python train.py --n_head=4 --head_dim=32 --d_mlp=256 --norm_place="peri" --rope_fraction=1.0 --bias="none" --parallel_block=false --init_std_down=0.00675 --optimizer="adam_variant" --lr=0.0019 --warmup_steps=358 --schedule="wsd" --train_tokens=93270000
Each number is 128 + 32 x the weight over its row's rms, rounded and kept within 0 to 255. Layers, rows and columns count from 0. Numbers have three digits each. The size before them is the row's rms in percent of the matrix's.

# layer 15 MLP down, 96x256, rms 0.0786, rows 0-95, columns 0-63
097:081138118137109139118068089204130123079126191126087108146075198122139139142115152101114115113111075128101141123118089125105090165109091123119171073113078105064094057133153140075130071123148109
100:097226148181137183111118096196152148143148123077113151131132112139159125107175128115069142124110136158133138134119128089122161157145158138098145180096139145174160130139121121119059091093174167
086:170104115065089162170169136121111134131094161167192101145159125136150155156107126121112047151120156075139137163098086158076173089049103128089082090141133136083141061131125162140087202093074087
091:120115089092131130102152086130150097132152145150128100158129111096162119139146145187069087174129115133109148120122140109103123092159183175136134157066145106092121115166085165138141116158132128
094:099160101143173086100090116117177099162094122108092098118057117139142136094123105109197108155142101142089147133155137133103144117198092201128076155163158121114180123169175087083106106163176131
089:148147138166123150114144167111166116150194104162095092122169148150098148219141162094078142157110138099174162134112190177112155153180116153159111119116154124133105111142114157147184133082120111
099:205141138069084119086086061108084110082149148117174093108126176082124153127131138136113048069146147147155133142129092130077099171108145129141113087122085180149071118113086158157138160137128109
096:093150110166129183202192064134145136143121142120125163098136114138181182127159115125157094099103169052172145115153069093138127157137060117121104108128101162111099170101157176187080150160163160
107:182107172175130076147166187078070101160092174136110095139072146170120120138159142092074154109098092109137112151108077121163147093111138165126158083127186128184088191102140138099119110152164134
100:131107097133147161178165153100080175132131083150158170166150131132124103104079122132180165107156120041143158143112118111151126127159180118105137138107119115125116092135051135127136150146127083
099:075185103111146129151097127057150107159154145084146097192147117092110137106113124123152082099098175168198140140163124100147069126105102058116145136105097165161169096147152147136100119084099205
101:092154107077163124131155080097160140095068124114134093133174126123103158212064111120134109139149106122105097106093152158149085126102113161156116143121102114135122138143042059105122116177146117
095:143140151098135110077100120101141147088156127046122167142081158108137081129105141104110085117110153151159214173154145159059061114094147111124145125131148159174138132042104116124133102092125216
101:069121181139128108181159109141139122139140133137106171122186081038142149126098177110160142117179076097171132111136092183185134105114131134185100162109143112134101174148195161152151168170152086
096:121126092141135154145104132114138152069091152155129116149114175111100167160119135153151161127142142075130160126116151080136128153119110113144091111148152134131139184148129139078154092105134081
101:069175130132135122117141161190082149093103081136049175076185059135111155129081103139138147109106160150083117128122150080127153186130160081135165128149139133120113195100204117102166151111094134
094:124133156163086115178109155157132114140077131143132136130147115172088115115100086168112072174080114128134155108128133107129120130089150101155104092167123140136143101131048084110106088095114175
109:137154121160115052116100152193150087131073098162106155129138109185145075136066154139168141111130148107123113141174124111180176127115100131156085113152064110090131120112097095148120147119075052
091:158140126147116110137186128156163142075111124149157200191089063152104115077121180122125137132121146130190175086074143141165133139147156132107159084106108146098105087152160170097167142120141129
106:183129164103080133164153126159114117130141184126099098078104148154064151054142168171118121092147137166135115169107117077112142114105115106122100129042095120093139135090091126197118146128132154
098:101123162132179088120129174114131142145137156155131138113099110155154081152085158187156170105100120082196086188127108072069132120104085060110190109145113144188125140051146166142116087078071175
095:115066091141155144111123076171077137099146123109105136079130149119112143081142137087098111136119149109097109130107129197125144101133144091148128060081182094071154096134147125103094139130129126
101:142185072096110144090160102193139123106055156114168140115128108117153181109166120160174132146115107163129125120099126068132116163141139180131140102132131169158123106187077154082181138115095117
093:175143161143123145045189078106112083130137113118144144112120141105157187095130127176171089152152117105070133129144113094168161161131143110083151120139166132134121092093150112132148148160113192
108:093161096099206157110089087132129161079125176206156122088159077139147108067112085118148084142132087117135121146153107151166128113143096102071192138168210080116114113078157147121100082137122122
105:112123104095120121148115143146153102135130048077141144123091126098085124154167074156130092111126140136131144129120095095118139143161106118085084141171165115094149131138104174094153088112154134
109:108173088141128125096118147124147191161119182225160128102159106173169169123168104128150176112147041126118168098126116185169119109158106209113124100152164179111144141073141150107123190149140129
101:114115106109151151103191162080124090159104089077169107114146121131128113153177120114096165067146128171148106157182105092069119111111147091095188111119110114148119136144131184149131151067148120
098:091114116090188082124169141106093110173129147123149139164119102130124104098102109083160106124149145098167160102146152126162072140149135135147145132157130116113115131088075166168148133164126166
105:120150106152087133060101172086137088155087168150042115147177139114153108163154139089113087171148130115147125151098149134060138122123155130084146115156136137112180114096127064104142197106094083
105:159147143121178081147093107146123112125095125134066078091118160153119108114115148127137151107088106076103127101139112145142099214136135123156107188196125140142147090156135092168104148117159094
105:187132158119112141177142172092158087119125136121161112112132107082093065086136149064069109088178123094184096192097150125155183163191077151129167086130121139127156148142118083202142130087107167
097:138062136134095164147114141180091117124077127170104112162215147090143167162183108130116143142112157132117101099105170114137113177167103096127052128116133119108084061187060117104152118105168157
102:099126132147159088124101160101144168152200128112152164162113134150088116120168118102180133145117213124140133149122130128114152099126075142131143095113109148065146081087160108146130178104139122
099:085119116089146142082164132088133136113141204106145132156062087117132105089132113157104081136157127175127152170097114090086149099160128093078142146109119104106162159135124168144103099117111124
096:159051134147134087123103089180125083144150106090090059146083154105122115134099090137130176073130165114096159116084092124145142127112103098107111134104155138118112196115150125145104147160190149
122:149124117134124121136169147137131106125133140159126143114154135100121138152118134095130158088083165115106129176056151150180140099151146096113111113132188182109170108091152137143139187112080080
098:146134194113147149102154113071101086173132094111147111103102070054059154090099155176056116164153150123141140107137108154145103059105174096193154115096108134126109118143155107153139105146063129
119:163074175063084196126120089097082157121168125076158131130149100129108129099111128147099162164075060145104152091130072119091134121079182173178131133140110109134111089123143102147106114140116137
091:178128198078197075044139105081078198183110110157111137078151100110102099167109126177126141096143150145098169080083147134105125178154133112103167068091091138140149076107109111091162125154082127
090:083103080115159111129067133125140134123144125068201034091063132196140117088113136085086146112099137106100182147131133153113092115125142147152169132164078132123150173190115160109165157121163116
102:055170133081114108109144198133139091122132086133195142078170145074150148147177140101110141133163090204188173131142086051135149145137151114108137109074123149109134104098116114141126103096111115
088:088078138120160207193150127097089151074122214142118162141100160096109135189171087150102155150096110170218210132108095169175146082099138182124113144031175158131147160144187111113115146084131135
099:134093141129123159142156163097145126117142162093112144099114195172121120204146172130153101156133124166111058131096107115083110102092112139134157157090184112106108110139157152243121160203186102
096:139081151109090113096124132091058102086176124144124143140131133130135107126160144072099082155120125105165164154174138109098148073151130076110105099152181121190150074123142109130084154112136142
098:148073166102141220164093144121117139144109127103173128192087077113132131175188136144152134081179116094148107119185129137095128106114097106075107139119062119124159094174129111111107142110177132
102:162140110124047138149132159110096125117161152122158118081144122132057120131089125124163184138161114059079148107159119083097137156169107142129114118125158159127161092118117182160076074152085075
088:116152105118191147118160160144127141093136149112125168139130134132145135125135169128172055090113116094126111159155172097122160155114185095164128130140157086152099091124141096088157179084115162
101:127093051148144144071092126133161124152084107126122137164126110137102143163145065175155165078117190105148091161122163147202099104108128128079126134125104097123102139117126186072086123100163149
102:154110113121141142118136120149105115059122088114183119154094074137085127147118055121105111140130100116112130131097099121191166116199104094115126094147136132143074149107085153131112103141075134
093:126181100150176139158051137156106171117104126070193189147080117118134122084136119051122127075137154163222105102089161090128134092124101125131168140097122137095116147210099056135120163141113080
106:128118079183142139062177172129129132090084116128141098135123083140158112134122098150080136159181122147157136155141157082156164105122162157116109201163181156153091192157108102108169081154045095
090:176142106124079091158063125103160101118098169117154177072152181114128115170141152118058135132178163103095141096181068134113064194104151156109061117160096162124154122176156087120138090113125123
092:154195158177142150091105114139144152094126110109206123133106176166068133138156136125147149193119098076112181132101086117126127102108222114109186110147086169153113114177086215081137078151119172
104:161122083135111095121146104101106136115193137129029102125113167126073111161176151143140131130168125122143036154099125146082116136193134137077113137140166093075128176164111176129056135115140183
100:101149112104114110102107124087188149116083144125105091142157117169120141144175088154154165182110141168132136143151122097098084130140135155105102090150137146131158122102116126123122137148114160
097:060135174135142136136086167087139143181153104079094103190089175106161100175108139110170122112156138110114111152095152132092092145114129120120118148136141078107156145134199110087154152142085148
099:121068147120145167113099159064126123120106095108149128152126081081100176102150143086096169122109147123155073105124132124141138080081192067131166133088137129156105164133133112165163132113126116
101:140137167155151097127110107165162150120131128158122039129163155142138123122101115144106080130151152199167165125153146131138138127057110144099070147066128074140132185130165093110113117124160115
103:113123132130084130124123172145137125104141155116092123191107123183150171146152169087149087075096150149099184122137133148072113077167152108102186146114047141102180127221167131080121141124129118
110:062138147153132192116098096123160070090117118115136132159109110175156135152106171186102110186139136138140073143149124147099115126069105128185135150116117106182170128126056118149212140065134126
107:142065166140117117163136128138156132105137100086112133106075157159118122136109201090146100148124103104099072124109119126089173111145131115121068118197105077106154169150107055156140172135160120
107:054097136148122097170092119146145123103173106111123132109136162065119132093161108149155164126157084152136112087125180143146138143084109162175096167126107152102161138117137152130085103159118139
098:171105172135090165130130131154125141168177131111104182134105112140117129185165175156134181106111158155122102099186080174093110089114113113156152190053089113134144114123193160083171131094114115
107:154078144173106151102161106079111071208142150152117151084102089097154117090151114115109193107107138110109103134093109134120168169140110114147154087122147116161043115092151114166123123090127095
112:158166117153140070141115132128129139107051107145080162133108144079137171127103082127178154126137118109139158106076143083171093176136085128071104132124138196095156119113151119133050119166135171
098:081114101130202148122087134190176168105069097134135112078144146139141169163168066161056112113152154134027064135125128144068090165099095181142139087149179065120190198106148168139095134149145117
100:118110120108098119139116059127068197179111102175160078093076096145123098124124114155076099218109152118146150099103130157153127156123126098122112140125147105143076142072134132194030085125145153
100:154163156166104055090140123171130096073148110143118142080197122069103151113082149115104117138127118125113192104130135129122110142182163131179118136141091139096120134116129179142137153171098097
108:157144166137066106115139157110116147115134175163135091095152113132147116095118071218131112174164134140122131117158185143195106141157110117120114082123134104103134114084088091061108114112081199
105:153122142137163106145161096125148099176126094162104069161144112110164113182124151130087183130093111114163169170105092194107158124093061116140043128086113096168092138088146181155027118103120192
091:152175062151146128155135095125157141103139073160109143127161130085154137156093098138113103125153130096102176181159109133129138153142119097149134136124163134130158172139150147129206121143139145
094:158126144140163159191096131176135177137155116131155103129142142116125137115097139187123084153109073083097114112143153092147063106122076139195128112134123089104119124086099157043168096159135118
101:150148141142182161118104163113216128120172130087162132158099110111118159159118147068054107083119106127094045158121133128203123093142111164089098166150116119136167158126135145150150142198171124
100:116148110137107128142158141142074154103147047188125064188174129160171125136100068159094120096144101091109124117151150111165128142105142127108053086123122217120085106156131079137166183086119092
099:067100100134134129177127121105108183120097158118173142139163131135156100113112102110127176107115103099095076133102119171119122106185083092126110126178131089092118116113113117133168113152211070
098:117098141074168074137084134132110158172159164139088138099086136097114093121122119122187080142094123183158107143103117212097158093093131204067145070122091136131115117123113116101109124138161100
106:102106181159103069161106113176140117139169082085156133177189188125083146117125108110115140065145170167146162086112207163174130137085130097138086182155123147129156125133127127151081132148124172
102:123111140100124121102151114153109133084156109146129105100097120145105164144086141193070151145082099140125131106158128157118173149079166119066112156145084136144126124190156142150161126135071120
102:138175192143147101179140099087112129140154121140134206200113151148128082168185169129180107116150141129122112115128169143081162098130113122185151141173202129148126110082164210152146138109155125
099:144189099128130147100160111160151132130136148130114123105152181150225140091072145127187128137095129194112123131129112126110151121137162094151125115087133102163055145175114136033113087108109141
095:112103091152155125105109074104128155129136129137127142184090119162178054105143143079151092134142105069128137116120136180123149105121087138124166156196169127216105131192097098110185100146128098
102:102094139066078122157149099093092119123135115165098094136120125155141122146093166150132163100108154163111083099117097127133106143132117165149147186176141111141069190129159120049119147132139153
093:152108220093122163141182158130221198107085112099152148061163141128124087165144162166129139130076144085079156214164123118094117154143092129128106171091116111166101076158116109157138140127104130
103:133091111126098118086175124089170192146186085076169140177125124175156146122123106137140145133151175122207130116212154135098165100101125159143104163169146161162135172158165125196109170136128114
100:185152111201134150093140093170149106140164138110080148119085113127126136147145146141176084196100126132153122112125106104133123116172202148124136139110088133118115152113104158112190070127124143
085:189109182161110133088130157132100121114153156118112123115127116094115156140142097152142178085113109100181100124122123121087124119173178136134128097120181152200086171116143170135131131122150155
088:116112103147099127062133062115094175161176166230115035131092191088155117125124138113114112113137125142156078132177123123095145105172095146147129169132100138091127128114162212178100129117141146
100:138129081155094104207071123093104087112124138077092155124119082129146097177102146108176074155161090118098119140151137102100096114133086131148186145106088138150098116196158108104114108130137054
097:150138094103138130145169152124113095085163148209152123159106132086116098105103101104158156181093180100170070118133096145157168105142189180123149099179146076132103162068145090131126112099153176
100:127135104084105166107143089163180101135174141127150161115145159127207097089105111167096145161129088211074141089176188144133110127158194160160169145074074135135149094115117060140100163157163143
102:120098108155150164105067167173103145161080083089125141123133134180169118063159184085151107104138154162109170126097103108182109095130113129197159113138164110128155104134097085114140118144145149
102:172167098119148150141141136214101104194105094141141160064192095123122129126180168109143124185137106150100124139089133082180092192168113137139115101059067119072136074117132131165153108117121113
109:135132096099122157132174142123112044149111171142120108131179158159109128106063088116133161149107176161111127118196141222136171133104113146148123105132127142217099101112149129125189110126112112
106:093126107141104126084124113121175073165083119126156177092085186149070163095137095132132171121124130161125065166109121070104142148086155092134091155160125083131127088146049159120091110075109133
103:173142181097159077196138113111121159126138081127138138129140133132137143128102151136163105063070158147099158127147137184155176106081156094163210148080144136157103101154148164066126111117102121